From a checkpoint of a small transformer trained on Wikipedia.
Size: 10 layers, width 224, 4 heads of 64, vocabulary 32000, 13.6M parameters.
Architecture: learned positions, biases.
Training: a variant of Muon for these matrices, 207M tokens, 12616 steps.
Each number is 500 + 25 x the weight over its row's rms, rounded and kept within 0 to 999. Layers, rows and columns count from 0. Numbers have three digits each. The size before them is the row's rms in percent of the matrix's.

# layer 6 attention query, 256x224, rms 0.0481, rows 0-62, columns 112-223
119:508516469492493524476535468510500514487486509512473479500527496519504503492541503506525463502514498467522538512475473510506523505494497549519514478479521522474512523446500443512517515535506507502508514517518466513533532530457517499455496506487470511456522442450508520498588512512491493484499481477517532502525489455530502486502517494464
097:513504508495466476476487486474532551511495563520514473465464487548499506536502509491513494525513515532481496521462491510471517511507514483470512477539497485548463529488517527487481495470555548539495447510501459484513493535500522517475532514499511460458489516426459536501493507513460529495508486551483552497497529511497470451532508491500
093:508532531478493510476478487488459503484520542477487477441507488440466484503474544528511503502474464516468525496558460468535521492517480489482454492519480478504486511472538501521469514518495478491472509516541524454498507474532531523519502503487478484501548533500501517487547518492514491481497506529542491476523486547496528456493501488498
120:501536510496495489517484511494530529485523479516502546545480471509495503514474481518500475509485498513470477543492513488486497491539470479490490501497483481477491494426463514467451505490497476517509447513520466517475462512521476464488514497492510526506508504487507501453542513479503528498503554483504527475517523521492547489525523523498
095:536471508488446499490478493497493465525514537473483458495543504514474518455552487529508507480510455489512475497448503489515457542481549489497520508521539497483519490524497489522482467506518509557498508467500529498518506473531514530475525515524475489476534486558489500492501523458469446477507531494503456518482500516530521449494485499524
094:490449529473490480550521467495527476485466465497518515519539513477516487495499491453480533484463526463513506548456481492504463536505500480504487528512512447520450492497512533504537502516560495505487537476491498532506468512496550493495551494495523493478444479518492504515465479510495486523515514480518447541536527495482463486454546525531
104:498466498509536535535459500520485518486494443536509476522489485515542471496509500502513502492491531510542479529542526499509498516484534482477528478534474486479501489517521527480502510541471512487503536463486505497512503480498443534504548499497509521491495492492522464468486485484490491490495513497529461532479515502542450503544493498501
089:521509506541505489518511531457463506532448465493517478473496514482514485494516524506475484530520521462490490480514505540526515508499463512435509531480519512473490534554487505481454470497520493519492516473528520495496501511463543505501500483483497504475539504463520473531526511494492488500467458468507460517509519523518472530533487536472
094:481492484446464502516515525489526526481508442471519559517472476525525490464493462517480532477515477513470512469501529506486496504490496488497498516562484499497514450512548490488520481485537517468501517507553561461499510479489508529492486496501565500544480513498519519504492497506523474526482468520500510483499472496516497513544485538501
105:491467517516492489527491496523553522461542571515523489502543506482454478477522494528545491522456494499529481491525488467525503470480498458503485502515531489525511493488506510505496505496491520521511477512502494471508455537507497502492552489559479476473455463517537485516497542471516451469462495508465501459471514507536531462517489492475
109:522454507514496467464488538524519480503488439492534503465527514525479492519489532474523498528503515503512501475541498511537528490481463507484514532492460481513545553537469516519499479543505534496495489506495517519497483516554546516515529499511496538541500519509474458493493485475486521505466447491478518518494498488508480507478488517518
096:503525479474479478506479494504544515504520536513480499504496501477507475509509462506505534496514441536519476522477505514472523517517495528464547525491496506523465516499514532470481480515515507468479520557502449499447502494489497520507478522476489512458515493489500514501543504509474504510471549474534474554474505492523462493515504512521
104:491507487505491515534494502490558433513479535465534485565470489522504499502501490507542497481461481480500536503518498484478541541498514444526510490527502454502499484493528494528518458474505477579516550524526479518500484504513514449496507518484463491514488487500553543484514527472508460486517553529501489503514491507516510470464492528493
102:516470475503495485488531550477471493498516464490471490473489537484523503486534503467510498503501483526507489520502503509479525472490493505450515472534491577494488504501554503518467500481495497539504481491470562499526500524499539467500503472569483479547452464497483465514470529486489473513511482560502511473490527486461480511481489516454
108:535512502470518519474492509502505540507524551480475485502488466544488500449495498494533509528510501481445518468479552455518483529517513498486547523533488462482525487440553490502496504481522508493494490528460493514502526508461486476467527474509491487420510462470525547478528475511501481483510502498467490481509523534527479515483542501453
094:511501519460524468510537468488514539495502427513519475478506457541492471493515492482520494497463506505524511544483543449506514448504477526490529534485520506483485513479545492484512554523468468440495497460502489499506448495551518542544473489518523488482527511520487493532488487478467504540487506543480462501494532491480476517525520482489
103:510520462490484502527537531533550533499530466469450525514493489511526483462520435498474509504536469489443487486481517483482510558484513530515436513507500530520522534506489497517456491515472512510509490508543545460532481478522476487497511470497498489471517497478491529504512537499498447526551469470482484532520512482476503500516443473521
109:499447536489504465539509468526499479477467485513480529479531505505523521511480480458499500530495490521498484477488518480462462501478518496481558504492475472515497509559448493508499492516527507479487522503477531504529472516468542490508472496466481503516481511536459478492465529501484462527481525531465487531485453493537483503499506487507
089:495492505508464527511536511516477494502552484457505515526478470512478474469485516504478491458504511500464521479494460575526487463536529456544549502515546492487510466516467512517490537508493484504490511493523506515474544484502517442486490481514518504506467489500512534492461488523511537491528518499482492522477532499474485524464464505477
091:512467491525493464493516479485379532459465535511481496484506473523503528518475477471494457515537504487545507541508491515539518485547496490477486506512525495498527491533513547460491475510502500501510512492519463519509487479504526478509500520514530482555539503527492513497495513507464499498539456518518508540461472483509485501509515489543
104:543516469509512478509451530433464479480510489533503538527520471531500521491506461518469496484500507498451508490501475493499495510496527486475500495474506437512481519474547501482530482495557535511496442496510502525504494516529456501488485460473507509507521498508535529520546510508489527460454530470505514497494509541487534491491526500493
104:533490513506487479537509475551513500490421453432493509512509484516524526511503512495504501503541466474471496525472487502475486492492498492550491482492433516541502489519515513523528486505448529469480503518516479497487506491492487529555482517468524499493508528522500471495439509526470550524475465510514468524489505503502507514529480533571
100:500522492506512516503550525531458467491526532517503488531459428473494525482523517494504514520526563499479483504464491443473478493465483475497493496495513533459485515502461508461481476554522512473530493526501564460531475476507479521530495525537513500478470530478516493464532509522504501549488478510475509517506498477531486475529515504489
106:518453496511487485528468491507499481470522445477513515465511547493459526491505517526486490481537530463559488521491542552521504488475528508490530549501461510509517554551546501496521513466523513483532505501526533475484489527510575512522489527517499511499490485518479482507486521491468475530520463485514497469501489450492487471509517505515
097:461477519498491524539483488459570500471459462505523538521528492507511445515487476499511487493509540517496490523518537539497524550548466488473508535526473515519501525467508484493495472463495503466511496493470542513502522536456494515466489458508494512497484510466490514506513510495516513524481501489479504492502493492496513509475532505523
096:509520487491497468479507484518485502485462480444495499449495498492543485524481467459556486506528507490479472524473522429492447491536487519512505476522502452507512488504558491515497494517508498517503535502487495517489471505472499516520494506440498527512548480460506432525535517527483484508536518516530493534481471518493517474507510462497
104:510514516530534511445478519492484493486507426533525496506555487489489510526467478501492472503490510500522493495477505498515476418447505502481493496527487494509474496533520445467508476538471489499492488445471475497454530534508517558472515502467500488477501506519476516490496494508499536493522519489518453522561484510512529479533500524489
099:487531514484469506515527503460449532468506539494526503543533492471521519539500519545499458474506471498489528478488524481475510516506513539505501483511469528491491513468517482480502523462486494523494473470494469517538521535447468475485449528460494476482510552448516502513490469559533513489515483451502540498485488486489486505503539551505
097:511517514509531505486507521512515482523513452531499491494497537519493465496482480468477534517544512503502507488558481514478469524528495498472475487518511471500512507543474513532517540508505519468489470482502490531483460527477539431490537552537495513559498489546471454483463517565547504526508470497484506469498513461530488492526489520497
098:532506532557502468523518495504496483496486435487499480514493517516470498498517516500513484539508505517552474485452523495504527492460553499502513502504534477552473505513460498497527517474478473495466579457498499486473490482510473531486507494540500477459550495478453515509493496466498502485519525530490451480462490490507464505510480507538
104:484475493500529500511517484497528517499538472510463495508533502539484503527537501551526500528505480477493510511456496470528456535472458542491517514524508527507515476512544476519494500498501488531499500540498477565492522504528457512459560488511494481495484473525490497498493515454451494476491464474516474528480504555542514513471459446503
101:490477502532495506482499538486513425519463501461496506463495471485524498504486531502496474490501517450459500511513509472510526475499518453504492518501515494515475495516481477512483479471510477493511513508470499456506502461512491527496530474501524558460491513523501466483517469453466463521513502471498460510489463495544506491516485499539
109:502462448521534479481527484485393471534510493485463503499549501499476531533526544507505525509500509452470495473487517458483461485513476516480510505485511488515499497530489486469487519485538504473495522489477518524476521523511533544530541507533515513568519472506509488510470478494521493487489477534478507491491491501479494536476491481503
096:458533505530454477497500496538518518470502527499466502458524484501508479481488499475510488503522465562495476532528512504491517534465486478527458548539547488472499530500486502522473522514493493520542512509513502521517535480521508545516462505534500500493491503494538483492531527470560465487511475513518518521472513535503477494504462517486
093:516494511511514498467463495505493524492477519481518511507484534513459468488499469516513548441514452486477514484465501481479490486535488540450487508514518522491490483495544464524512486479528548481490474502509490490509466509505524477497532493444497475517566510476506484513537504489551503528471543488518507485514553507484467524493513468529
093:485491492474407489491511547526498499506535547467511504517533514501532515463477490527496492469514521487443550517520502515484489524494516477517472519524509501484495506516511481463451576500467506506518490542482504464504504511462497532492504550495464549526529511441542489539601536487493462493524464521505443503478502492508498507519473507494
101:461532493521473554466482546498481557499500536481498495476495508533451513495512468516504471491476476496516461511508490543519496461475477491507482559493541460471505516472540485518491483501480514470520493553538525532503514500516469475512533568531482490482500470453542517538533507492493490489541495464464504467546521499480494494479548526483
105:445473500496486513514495525507476484493518460524520519509494522526511510525488504484521511538493537498487488476514501465515489482506478485538496483518501464539520512525464517505494479512502466501499521470485552504513503478533537539508538507489531497541528493561498498521516497509505521496517479500527519481469478426529496518517459503487
095:506507495501551553510532525480471495448487538498463510511517461496545497512471498484490490492466470493502485539448521492512508494491513501518488459481491464494504510463538471522528504518530503511559449538504443489495530450563504487481465474509488488486503512489504513491507542517498452474482535544486500505500512465530513470497486495510
090:519451476516536471526489524478517462494495499504492519508503512508447496513490545489521495496530523514488477485508494524508512486520518542462488517464511492483530508531479472469506509506525515486480451538513497510513499479519524555531466489567522510567478483520443485513472493531479490536523488517466474483508512482473464463493468465500
098:499495485497499502457504490463460435492478507525482491492491508498473525516469469509475495500517458471529498497467520503516480517481481520454493490500525502504525472536502494541483486532470523510502506509492504522524504530515515534487506468551510508535435482483494503510584503508490501443534491489498472530491523518504493542492486429497
093:495477547469501478488531480521518463515476478552483469481479472528511489502472468459502514503509533513470459467473512516502499517470530488523471473482515565500481525535493502511527506516503478496498482546445540523538483525489499497559503473491513481528463533570486507514445487506498497556503496505483497497523534508501509487511481504498
096:522496480508516518540549477504491507493500522491518504465468482446451490489455495499521535509498525493510518495545551464512478516523465503493549529510489476515517535519476542517528474557480484502517509521520500506479472480477513509506472495491488494515531533530470444512470479505518527519459522503514556501488498505503526499500510515517
095:525532491519469517486495497531450526501479485477487483570479508513492515478520486502503453469481509506494468507511505506497519520517490488470530533462519515513510451475492461519513456496524472485502475540515494478515545501495450555459501462479503539494498480496531482510483509489497514464496492497523547479493486527481489538491537522479
092:513506537508505490487530513481465561505515506526505506411523549548457474469537430492470522479502449499512534501499520479514494504467504514466497514484515496511522513516521509514522473506524503486501492478523468500532526515539477523499508457498515504510479456503543480502524452542498505512511501544511486532532525545503516464478521471524
100:502514478536526497458502530524530507497508474463514474486533479557527519490518493501525513527532507477510526516492519514498506534483499538479473495472450471512507517513479484474462481511483538502509523488474526538490487529435483523493547560500481517484517492538503474511507489512523510532506528528490444517527471529506517494484507508488
096:528500505507522488495509512526439507486472499537509535495475535491470441514455520503471477530506500499533490481508530540530558505527481505482491482471494518482539482544505507483513470527461492501504481490454516510529501506523526475530506490473469479519529537518484515482500510493489496524500483463526478479513470512515461477483488460514
103:522548508529475482526522495469514520534522534475480495503499498532499510489481497528491536447491504479514499484509489502519486511449477507495507506488462493474500527539492469454501537524500525504478494552491524449508527487505459519503500476490480467492431508516512490480506508517544508525493467526513441506551471518412491512481525518475
097:513444515537492479517514505498445527480476514534542502480560520490508492525526506478514513506519497498536506498507468505528464454571521519497506459505516500520515539490443502538534492505523475521499455471527488472473489508534480512511489502510501475559492532516493477523492513511485489483469539502445471486521521455484529534495488518489
098:511499508514452488479475486525529514474490478530466501499521505527495531453521536514506498505519469478515481539527474544521527470516509534471513488516485531493451542469520510473497508513494514492528539532514454466505507512462503528487505482475505516524532540477524498492534509503542494514514536458518483462521511477556483444489505541493
100:529505478519509431523472507462514501495509468475505464488527496523485452537511506520508510505542484481480500515476532523516469476499550489463530504499559489469460498543507519506504479466542523519507478506494507477506530470500520500550515507505492492551445498469515499457490495496497480521514574507467456517493526505527497508537487491518
103:463491521498520503517518528484538463493475476503463531449488524446541438504480488471506502499510471464515451504500486520521499505472501528489480523488476500525531479511523493491554475485535502511478497540537495545457530473507465466515487524477470485512490506496503517506490470463498490486517489498548513439537491541494507472547498476516
098:500507537480487490499506504481464542479507524549481483478487496513494484500527529527534511485492526475543491497520529511533528433504544493475526509446483487451472508538492547503503500547546487487512489486508557478528464503499493525468514501548475473471477483461478481475501478556474518517519485495513493489506451492476499495464525555490
093:492507463503519480485460521499476511511497533518486510488491462482473489484507512496506502490492501505513510484512501485505487491480535485475468509487531533515473488513504495527529491535494521500503480470510494486517500555514493509502513482451437521502454554483460488474549507537499498480548473488521491462514477509493519531510477576498
093:508468468487488480502513478507493495529523443526480480467505503481535489461528471516536490487497513534527491519473542520519466505494492535486527485515472481516488499478446502506499467507499464503484495531500508483498541485503493540519511475487491496500505486470518526439494483473496437507546486484524492449438468533512456475457518524518
098:500506489525490465514465518510508500488508502500474494511481486507488479505497531461504503484486456453476459518511442548543517497492503524468449526550543521492519474495412482521491507515508518455484549512502543528515498495491476449505519505508539520507492513490472485489492499533500534495449489483466549477497485511495515510482498471485
097:493442530524495488481515490475454496520510462487458515504499472527475491483463525459512503535562496492487480510500479481481474554501504517501504527504466497507494545493479507514493469538518494493514513551556490465494512519452464490464502492530434530452478514577483488502484495474522436505460513489498469538475460492517500490464513501510
102:439481454507528483526473496516498547487532481480502511494506510479517504526503522472517523448485474484531518487502508505533524457523489498521512471493455553534463528501472518498474514514509499517527545501479522524521492491534455570519528499469479475430516512532497512457496496499493472493505522533493458479477482443494510477528481491453
097:476501527498494561493484475501479496481487469478517485489493471543493507531505551516504502490485503526491502486518477505485446525513524494473473513489527531468508483547531507512516476501538474471502532447487517509457498540474481536506549550547460464515542517463506522522562494537498486483515499495492479519460558483489463459511526498496
094:491521521519535487524466538448530473499482561504525485510500470520507472490559519487458476524489469508519512503494542509497507529518456511489485502470472520455528480463497521507494516460525502494508467499441452501506533508497519485535548511467508524497528516484487537507531510520506502510509501455512538471488466514461526529507492484464
102:487487519452524506520510479470548495489480455429491511502516480500557472526496487504507495507507480508518480461495497484493534477495543400496501514506499506505494464518515480497496562535480496524475502523464488535488550528500490558498484483549501480455433505477542524481500551449510460544498501494490509527498517485522515519508507495518
102:516518474504537513485533488519515495512530468474514526490487530508537476524509490512503497522523486507497486535477479529533471420516517481489490510483478481491509432545496532471513490467512487556519497487487499503476488489477527546506466529494513513497480454523507483499465514510486521546513556488529474497472516520490505481510474499478
096:522501525518519500495491486476446463522567566486532524484512511490442511488495489476498511490528481505499525483513502469511480514472511523445525494501521486516559512481497476509512513461469488491513480469510497480487488526481469527456499495508481466510502454494490478494516526548469533474517514521520528516492503471487522482504481545491
# layer 6 attention key, 256x224, rms 0.0479, rows 0-61, columns 112-223
102:463490522518524530498529478472497481508492480519459565554517490490531483508498541486520484515481530433521475533505505485501508482501510493457542520511514500506517509506430552535521543501537517484486500544506510481457521504450519506507520543494538524507505486512500502505505504509503469507490455496517485513531491504557481530488538486489
098:483486471444503511522495486465486515490489506529530488468522514520502514500554500473496472493525536481544506509551532439504497520531535445481527489522505476489478513460501506480525483483493471489497490517466503520467474515503491511512527458549491532520540545486491462494468496474513463515486527525530537490499476502485522501471517480513
099:482514476488526532493509521458475526522494494467505483524483527511537504505518508537502496459495512453450547478496505481466494522481472498482559476466485492524478544522437490481502466485485489541497508507443486480495512503480453513522502482455499494498545488477464452512526455510506547521453514497452476540465508454531487497490509544475
103:463494522501472518467500519501478545521502450497469462532482515478522514482501501500520485554507557547475522493470521475482497493460513488476501501471516468538522456472507497489477472473472451534510498481505502496487498518533465528534511517496485524507487501499532488492469490498493497510419505499531526539466503482499507507467466495482
099:515464488450501513475542470528483537512546539496467525495496515502469492501506452466473455498511470515515508507468511454510479512522491525469488489491518518514498536509503502513471473477450486469506528567481504484504506513485492485467517463509539510488497496516459495496552490473496456445547480492512501506483486525540519508522491501525
087:518448502484515493492490481484552529512471492492518510495496493546482456491527488500529488504492472513486488471496506497503529506495514487516516478494540489472485504537506479508514494498474519516487478522574496496528506505537501518511454485525503506475512503487497484512477498486500504448492520508465504453550460472456552503510497511527
093:515510504458494493492534511493448517485498541504473476448480442493495538513526536535481523525481458488499501459543495522494522512488503487523491508521469514550500517501528505491468488522485513498514500513530510588544517485526470504482517481481479439473536546510502500463458496498473515525490487532521571498497462480522498480504507480541
090:473508543492525469483490534515463555491475485503519542517487495477499515523492476489523490485481524466498447528522516518520555526530491486497503498515515539538508490471541482472422490554486517525508510481498500491538487504465546504508471500476481482517454489499493427512488479495498498549513514463536491476475518458483491478483502528492
093:526505508506489477535510479508497477516488494517517476474526555515516487518500476510478534504504490494547452521498504491497513502501476503505502503489522489487525512525570514523501499539520463501443492530504523461525462501532497476511498497501488499494494470490469473510479532514501529502532489523493510512488427493493465495473521522517
105:483491536501513478492531533488548484502512510490527501477538498518517535510505486505493523484484478465506525471526512463507492542490510450475532556473501498527476551501445528485548503469496489540499512517484511502488505536522509480524496489498481480467454485498477499490485519470496431517502512469521491467508497462534507528482477499516
089:469458486506522485541527501451503537508508490530495524472468507499474490502488482504494492505510471520516434529512481538559499522504508496479473557493540497514475482521548488491495487524535483482493515514553482491506492477518526522496499498493510513526486494537480506495500499499518517532551499477552455453483484515485517488499469515485
103:466524493483447503503497484532517503537520518516520523445516504493456526479538510493463508504510523479535538478509507491517521538532485498533486486531499513449535478460482497475518500495495474537491475498489464471503488509516480501494477504510546523479578510487453470501514481487530524518501504461473552498482481508488475472476511479496
103:537482475507480509526517481479550514520455532528479549444479507490492538540500522514489469519485511509495524487492455497486513531491462491562506488487486466546491529532450494519544467514525500502466489559482501530528501473503522432491497488503480430532471483517485465493545470510513476471431515531484511484508515487510551547510521509522
109:493505485517511501529513525482464473502485526484485503470499495499544480500543527463508536483505545515490512515535549497498505509491481477448507488535489512510497537506534488552455522511488525529497474518491514504501466513475524492472522515511516501522447523460474484500471539500523483557515482495448517490540472490506518545500511481491
095:503493505489465493474510471492460467521513465516491496534460484494522547469541509498466489515515535476506457528506524504520451506493486481483501502559470536487521484474497552488492452441495463498528522482507522486499525539465512442510530470494537492496477545453497458487474505511532478515458498528515508534477477489544515554499479491504
090:499524514523514504497504492510524517490444501494473486514511478459510496539538485529502523509518517492471492485463475458490510473486514476533506471498494528527498425509500527505497539520489491562523471502498454485449484532533502547513478530486504518438464487464507505520494529471484504478541509493499526559497473476501551456496526493443
112:486482511499498478485465516496512498474558547535441539485469514479492543494492471470500498500477523493533481533462505481512486508481511507465548491510501497496549453461539485488490541508492448452517507510497484514506548456516506489501489536506484506530466472493501496490564513502524500456479467450577497505496493520525509487508514491529
094:521478491486539472507468533465502486457463549496484467439503501504477482505522524491517488526533512522489508495480521483492522506490485480502452544501493512516480477508544493489533524478496491538492508480465515481509486501512512512487452471486475456496518545530478536490512452478510481476517509507517439446499478502494495475495472464564
106:484489495521503497436492498517491521472504468475477484511502536541488493494487500478479502517474487531540500521472468526470506530499536459474518497534529499467476539490510484523517497444474523505515452522517529483488501516515537493494560499566512525514512459506516477502542513448497512469488473530478492474558495490522471488461486544501
109:515536462505519531486474513485381523503487521481538494489511501447516513479457454468475467507498500496537484456504525482523521475522484487494514495498498482469510505479491492491481514510521518482513525512507491487463517495520527504485491529494486474529589505498505480524511496491490497451526472526499487508491503516518484467508521499483
104:526492459520520524472561466515480490535510471530514535515478526509457500499507487517488512509518517508504462521458575497477491499500506525486489476513535491516531505530475492490486479520516490489489476467552461511439473508513432478491537520467495506510493477518518489487493494504520487477449501513503526516502509509498521525498488532512
093:507510485506487516480496470453508453485475554477511494502492503485503483485475545488514487491478461498535537478505488496524527502493509461520496465532481489454520494504527474498531519518502506504497521489544523452488539535484515458493468516437478451505468482521519511473479481486497510522513459534536533531572450492475518466515501495496
104:478498521530509498455514498497496502523516486528464531441494522519543517492493528509503469516496526506499450542476524511518494466457510500503528514570480525522552499500500508491442518526477484457500551495507513506495533458529518513471460525499512495523500485516490511493493527499472473488512495507496531499481486534532508503507453506490
097:509515501493527487526491526509526507499544550457486496493544481490514450528510500444488514493538449497483486468512502497488500449480481473494480537484512468491551469469535486461521505520505539504545500504522500532497492495508517492528471549491480530463507526503478518507489475476533509517536484436479527488521489486514482453495464485501
095:512464546534475478502507531504509477484490511532504509505496499513504500495473536466463478527496462542472474507490499494490521495507506509463467514486475493502521474476541476535501441498458510498492448521492523534516468528479533484490502559508488540504463534465504473508494517503526533511507467517543498510485478486490525508499478492508
103:485486446460506515509471474501481521488510600450496479510489483501521516504491528520490475470497480506471493498447506464474482492522511494534540471490527467526468500460503483504493487526485478511495518478491489487494523484481493529507512502455521507450503554536485516518517461500491528465536529550529485563499505497500488517468472527573
094:501504516545523462507537485502472522473462484532531498459529488477472501513539513492489510491483488460493525506480511553516488483482552514496455502470468490513518481522490514477521511488490532499521476511499498504492496517491427561470476493462491522471474501469528505468506501525514451515489490503447480509460464494473483493531532526498
107:525549496476531489524470486505460510495485435505485480511476490517504521479471495481514520516489531513504511518471516490510515497517466517520491431523487486455486522528486486501494470511520492517497479462471505489480506496455451536483518508476470511474548482511495518482483474527507516518488528526506529503478491535506490534514479532435
112:498472516526506522513491529504458513444482511542527525511511499482498558492482519503486506496453530511509504496528482541498485499471514486495476506502479486505490505516533488493496512487481530507501477467505472544476480493537503502485491453553522475548494494530534516519456504527510511454501502499511502536497480483481507497466502512499
089:519510470485489490521476513464487527489476512508465502496546464493477512481501496458493506486486500482504497483454495478496519515522532490470532483493509549485496445498472512485461531517554496480505457528495532473547514546496463530478459442510491484502476492492473514481488510493470483489514465508509484512546489519523488475514523537449
098:487495506506434467478502495514513466516515532488473530507515501492461492489519478440465489494497498497517487462541509483556485542497501489481501535515492526524514488477496506492485511496452526496528459490520510475511497534469536521543485489477498456493474493516450495510554543483511432520509447510487468513490498507497516510507523480481
105:474514497530493470488460515540514552525475577488506475462499558491503486541478547494510482496511498492538481507493437496474541489506531462495532501489477479502480522470522485520475469500475482501509544482479511496499473494511521520495498521494476470499485521467505477492519507490504502496517541521509466476514528490542537518529515495501
098:495489458495491513498523504524473526536499490475495490498493518501519461497523536513486482507508490492522498494489495490564512485523524479503526497499500507498519535528504483498471565540481533498499512468455507502495467499529507545543509463538488497503545480545474495476492499491475470488508489527490467541507468499479505495502493469539
098:513500510503493537531517511493489473518512518469530480529520466461507498507492496527479482505519515500490530477443434485508539528468478473498510538487495492493501485490452506493484505495515456486508482523549485507494523485531484502480498521479475504528500495500486489513556477485519492518476509480488550512509501491497499475478504550529
092:479492474534523484529543481504491493466497469504533496537510509524519517499452509528517511498509514473498488490483517509519417485528429528498483478510513512530491525535498498490478497474516481539438502500519470537457452474443502490502529486481487520486489471539498459510455497537512528511492527469487505535459490485466501494485488511488
093:511514514479507519465461541523547510481495485517434523483492494498483497535539497504497478531482531464522497472491484520494486509526462496522544544469523481517499548475485518480483515551461466508524526523479496468466502506459493543487537513508494515489488521538505490477541506489524480513512512501532519549484509508525484511474523542496
090:504525509498517518489529506489485471492456490473491498528489502504515493567513437485515479492490526454499513487500485571504487486480481436507462528474513448472535532515460538471472468507495491500527501522483541522491499508498492501478507560496508531503491467474481468521535540542522541503504492514525486514524495519499478469530476515481
092:539454548481479502455506510513495505490551537519468504443503481470516459490484510503532466521514477504528495516520501520504471482455499522519492510481463473502497525497545525504527503556485497471447517512500549506536481484567510533522450512500502487516512544520531487492505488549464469493506485494525455526498453528538506461478497501516
100:551496471513496478497471456508464512448483526522460547478557484558555494524491455497481496490515507481528527502492491456495512491486485492466485466505496493497514454519486527480508542486488515491509487467512497492464520488494513500481474503461511497553501511482470517449501502507534426508540496551480484549520492501508532519554495494524
103:494485483517526502494489516497484497489545509491497500460458531527481468475490442492463485524483488474502513519471512547498522495472512537482489498573470483527542439481461483527526497492542523491502564497520494472493523539476464509490505491542479536528508472488523536496478506500495525489528502508513482505518509512498538500472469486520
107:480486509525556510458486511464419515506480537472475498487496523537470485493514499507484501494498517456511468517460525494530490525500480520491480500457547503520487503510509485456525502481512542487433507452518533516531472495505556526494496496521529494504497491475454507520549480494500475556535488530465494510514541492457492540480529478484
089:518509504529540518494468525466500493499502539548477506488465490486532508491486528515472490482492475555495495549496484497484497495510520485545500437536532500508505459488533504539482471477480449523494524456482523522521517491501499456465450469532496534500487479456497522479534522523495473447505480497502496499489520485484499511495466462515
099:506550511489495466483555531479485523528533515459515491481483498510516532523468478521503455505506492503503467494499471517501515520493468495518491511559499484511498505547554511513480485516514505536464527437506485484518519506497479497487508477483562483497530506537490538502463501513482492504513501510529480469474507486474484487562472474493
102:482507521494487494535505503468453507502486400523482470516497536522514506534502536504501479513510507485501444479487511470494489460504540540504518480447495521506521556491498506518463492543502466503469520455503514503481500551471456498466530484477468507460492537490477493509475523508478454517499502534513488479470465502532491459498547536498
091:489494507560497522478515502442499536490521525519512503561534470516506499527557478531541502497476493436511500546482481493485447509487480487465480488505505483499467505491496496455499499467498510499526483543504509500497478488558460509510509474475493506504456496465490482501575510456493497485495545479501469477485536510456483502521510479498
098:459485525494509511526471531492499490523504472506491503447483508541515488535492523501505474469474465474512444523493492492532466558461490519543504553530455473502500513509524462483482514455487540508499479520498489496492474516446485513508493552469524508512523486490509481504485458473510524526538472513539503533535506503510510506490484511507
097:499503514453498510481498539462497500505485515573511499525481525517509517478466413485502473492503432536424508515483535546487484520502462521517476504509497530525513513494537493512485509524504526530506498476531466526494468506477543497456452501458521493533537482502510465513532531485479501479505493500491527482461517513506515486482457483486
105:463519509539455498501505484504516529499504449500496516495537523517501545489518507504486493548487461507488450537517493487509459524469473541531493500531507484503570507482492507469517523497478478494524510503547495456478520478498448498482496488468489414517492511506484500512549478486512484507509482527499488490502469529474486541481466507519
104:504499482497497536519547493531480554466490446516510477497489451527495517500458488490503502470470490522510522480495500504469496488519478469494479434514497467473484498489522500506503510494509497501544452545496502454489506500536496538531512459508506515520472515513526509471513531494566481554544551552551489524507524489487482491475494509520
103:481494527518521503510510521502498524479531486498507530473494459480524447520487540541498481481488542496492532517511494468432484473519514489532522495457492483512516524508515506495522458512515519516499482543496505452472557491459513482491470505441476524458505503530485459493451469520510509530491500491473514540499483535521473493498503497477
100:511458471539507490504523488529461535472510553448527485479503515491481500492487526481495458494493505509490503518504458495470489466494508484521464468471502513525484500490553458501503493478514491495528498490485520488502481516506523544499528462517500527515479532484493490497504468509513501525500577512483517477537513492494499485505484523517
103:491495496484518531499469475475523509491502531487476531540506535533492528472472487527484498552512502480470525514533509540523508479506490529482494539486473460474570485506544522493494448508451494526506508531545540489543520518500437470466524512504494466479513481495502497494449493511511535488472478491493485496489559495527501510483508470548
103:491460467502498485485540543476485529489496466524520512491505517499544504540525497539497519476493469492506475525522514488514463492481491496482463515522502509519518500507492524459496532557517541464520480552500530508495555534507488572521525542433545496481487528497484518499516507478469464520510478488497539445516473502531468502508465484467
095:506501551579516495485519510508484500490512537495512494480469500492461521505499440502498476518524479504467524557510547495502493513485521465503471467488517498486521524531529513445473488520506515507530516477474487513528498488488502521467515505476532511511492490478534544474559507480524490487505492471496510542513520501519512505512533516506
089:504518486476475482523496492503508513527509550528471490530521502490486483494565471506552488528467498532477461473466522503505512477471529505512508523482487509480514510478511501486490529525504479498498491524480450486547490518511499527489535459504491516479509472491469516457455479496554505487483537543489489515498520513504460501489497483511
104:477466524497514498508544498459467513483488475483527486440526545481494497480432496469491527527469538496524505497516504546480503502486491507502530530502464500511538531535496562467499532510497474490477455507489548516523519542472532549482507507468461479522526481526493515511476493478459551483493498454521466510506500504457455503470510497516
092:481518508498504519484442501474496473479535497473523506503465544532491483491520496499492491515505469544523516514464509480501502473522532460474521533481498475482521500517505488520526463488514489516516522489500489521510525534436495511513530498530469438534509504498489486509536493484475475483515458513506467496522464504517513485516453533510
096:495479547518502532515475507536508496490502492440467462518491465485557516546511490475508460525477481510497491493500512447486550496504532493589544539460479519482494526474524485491508482495477473450471516504463502482490507535472490486513481494503495490467518516504468548537512474483495489525538483487475488490469510489500464517490556489540
104:503457490446538499463514537500452547523537524483538503519477520508516508479480510499477503515504512459495505522551492497489467550493529510531497485478513530508467537467458510492506468512526589458500483522488485548504460523504519515549539533484520534479508481529513468527520517491487514500514512491493538568484510474530512473534480526486
084:512538490475460471494483478509511521511508498474513463512484488525498504493466488473507545464498509563479488530530520453510482463504488557490451530492511534518503502482492516484514494464499488495508495516456439549514494490504498459466510496462557532537539513500522472502506483494515521529500482494528511519479519486515502551469564489483
097:481498498497485504500471536511475501508469569502484515472528487494491512508467509491471470505516511526550558522508486492505475514510509459504513527460499538519511506495485486518463543477533532500539514485502525487539524469518469489494533505508482529469422519458459519503510490486472498519529508523514497451532490484503488488503536476522
113:469486522512507469488455481509542489505484510468513545483511529496488538494532528536504490518508480420480519508452499488458525527472517523551466518517458475525500565520520456501530498465489514468521499503496461477482470473497509480498517525475516524469539520520509530488478531513525527523532520532510494492488496505535527458482505481518